From a checkpoint of a small transformer trained on Wikipedia.
Architecture: RMSNorm before each block, learned and rotary positions, no biases in attention or MLP, untied embeddings.
Each number is 128 + 24 x the weight over its row's rms, rounded and kept within 0 to 255. Layers, rows and columns count from 0. Numbers have three digits each. The size before them is the row's rms in percent of the matrix's.

# gate: layer 4 MLP gate, 4224x704, rms 0.0358, rows 2359-2363, columns 0-175
# up: layer 4 MLP up, 4224x704, rms 0.035, rows 2359-2363, columns 0-175
# down: layer 4 MLP down (transposed), 4224x704, rms 0.0354, rows 2359-2363, columns 0-175
gate2359 107:119106125138094093155101108148173072136156160155110141122108143097130150137104098146141155141142141138172130159099125116112124074140115122123127123087144132123134095112115187141150149095101095091095107117127114150156139129101105105146145137145148079132059105181155140116094160087132107139105131162113151119089090120126117170145165153116141131171138103137136124142117093110149150120116088139135119121088120145113120126131130101131154097132123138141134111102142143109025125114104165133115154125122117124120122174125144138137134160
up2359 110:172104182092132105110175125122131136127114119132070100159156103142132148158157158086090082117111103153121151101132119166168125139141095157089128090133124122124125152182155132130100130129124087168105163129130126136126125105135121117150151142121135173118145133153111160129115126159094158126156109125178081114145141123160102070133154122128116123119109135107139154128171121143112160092099121160168148109141177112136093122153165148118117171103163120174128133184126122114168087156116111136137091113134135103132132129119128102115126114
down2359 110:101151102124114087137084133121139122126157147159130091123159145131123132097129145110138108152083194161108109157117090146128098165125155134124138144151126121144106151146160100109117139128090136116145130157133100127109110109086128142159123137131110116148104119170114167122125085125127051155106129155141148113150141101131123160104152158102130139100125109073112150150106120135115122187117196125080147084136124148095168145143122105113115161131144088120153171152123153121164122120114131131171096119112153161108161083159121129138199112
gate2360 095:143136149138161131141159113132095132167107154135135143122135086133092139124154104115103159116086111129131126140093096162149139131110077117123100136143119133082099111156155126093120146155148115151069169158118131103143130125150125189113110146081098096124087130132134145084110100148119143099124090135082079110152118175135113112136148154096148116129096139144113131144132074144139134170125140104138109192110107150109124134095136127111054124130160128100148127133137129108140122189109138107130134131191142112109135078135126095106127123
up2360 098:129135112131128137189140122148160142093115143134093144139133119105086113163144099114138134116113109122164128144107074119112146159156113115121104151135133116140092152143173166134114092112142111122146111125153098114092131133106128128140084137107123103143123137123111083143131121190101120127139156137126119108151173102104126139135080133121120146136126164168150106159148144138093148097143145134151109090145147121118166118114139132158134130119123159106129102145154137129107117130133102121086123086133085180121133127158137089095147145
down2360 098:146106103109117105130131141150179143126115158119118126139113163114148127101113092071179098127107104150137122157125103146131137169143127071185102118113161135124156123133141150130150144138126122153134111130111160111109122126117144075139116159111116125127156106149094125157129125168130157152135119144145128163153135117144115121107125100133107136147144076095151092127153144115130144084096135118082090085163123140106162110118160141147121142129096150129099147136158165094160100109097094161111118118142131112096094115088127123117171142
gate2361 120:138151066120105142113162124129113135122130141146178126181139126131112155107104112106104136106105138115084123166095081123106127117122112155152105127122106131110179166124131079109129131172148120092093137074169133090174151100105093087105105122179119128126165111124145125155106164141139119153158098145119148157170128190103130170159125166159161130155150113143106080133091123135128139130115096112106158129096139140117112112103120165144112109130107104133142136154123125101139129131136147091087127100167149103129151141131115129171147142
up2361 119:169145151140126137102111117120108124089113126134173120181154117125137145106115126118132149119089154132101141137123109081095117107128111142124120116141105110147119084133149118106126132153104177116118158084159133147146132115112101108154129114168108114125117126159126131110135160120173059151101135183129131102175170101134130186195101134151109122101138116114131102112125149121063096081169105140132102177117129131156152145145146133143147068151142101143136161181161171092143147112124134141136134140117126172143126081145127141122128131
down2361 119:143101174137081110143094140117153129110096090159105154149130103136084140115141132104154117147128128133088124087121149126146155128121130127156108127094152114143099113122173089124195148098134139134121118135165114172130141139156132099094119191107102143138133109144173123115171128145132124120162111050150137142093089138107148086131074163117146144131146103083128172141113121115098121148132182141124136148114128109054122118148143142151106114132152117148138142120169103119137095153097099112123177135127108148101114119134133088156186144
gate2362 003:166122152136118101109145092147186142153129126115112120148159122074175125139105159160088171112111126115122132146162123131096152102175092112128086128115115133060089152096150169109126161088094175108139145124099128106118120137122104157115107125117144136186135093119161157131138119139119172097137153148129116122127118124132116106073142072158162149103113110096132144121151162103154097116136197158143152160142120104101117134131128117111186139061115109144136128134099144123127105128132130113148139124115116144126142116131136149116082181
up2362 003:101116090103150180108117154084106127109139134129137131115124121179081136114114117116150079125143128117160142090094131140158124114066164123127172133123126113179155113158126089126136129154132105146129125140146127147118153116148146108160170133122116102067101182139121127150097136103123085157102119120099099123166159148148131132160109146111111117139128123170144090146097080147123174118123097117130123123122099140147129129113113133143058118182138146146124118131133114137129138159128136148107083126133152121115122150141122104174161093
down2362 004:114144089142141124113162161116110133085158159109086125143091150121142152148116108128147091117100131099134129142106126142147136127108156118068097092151121112181105139158167134125095157096121122132137146099121172083154126157139123105115162139123147159090131122134135141108166109145152072215106136147093113141137104108153143142167121157112099149138136119145164091138143161116139167080163100124136100157102143180079139134128126145169152149117132121099118130078130166154119107166139130124162166160126146101155140107105083109152141130
gate2363 105:179102144101084121136157107151171126135171091143144138172142100165135128103131061184121139102109135098136148092136149099091127148083134152113111125171103149131165110137105119108127122128126149143138134171136129116150143110122098167110111140137134084122167087068115121104148181113134069126121152140135143131167160106086123167089147099100168107120111079122113120105094110150145134152127143113113158136149110142103104123132138114085116118173150128114137129130140154122188141134162149090114160121106134146105159141107138127140095116
up2363 098:102124097109112081079191107126152151156161140135111075113118116133112107119170101104121112107126126107136144104141164162123096118121134145110163108138091129125118109118141100117067122103131118131126117127130090150111110135139133137143092131146146096140116112126181111125089123107110108100118127136108129128138116099131128080120118153109167153127151166129100120088105121151090146114094120118140124107156114130141137152075110138142135141174140100160164117110151126097107103146150105145131127158140087112095103122136075134138108075
down2363 102:164121118130118147102109070133147113107082143141082120151131148144125126132126131116100165153120156137122201076090145119167136121168119133115117165103114168132126131171110168127075085091126131137117182117145094146130078132134141107117154139111118131105142128181145172134178145120166132129151136117148118144120125106101116113072112095121141121142128083106131146124127086186139115132140112150138140144143139146097099095136104178142163149155139124111110132078145133154115129147117128117150127154151130143117121136132131128126123122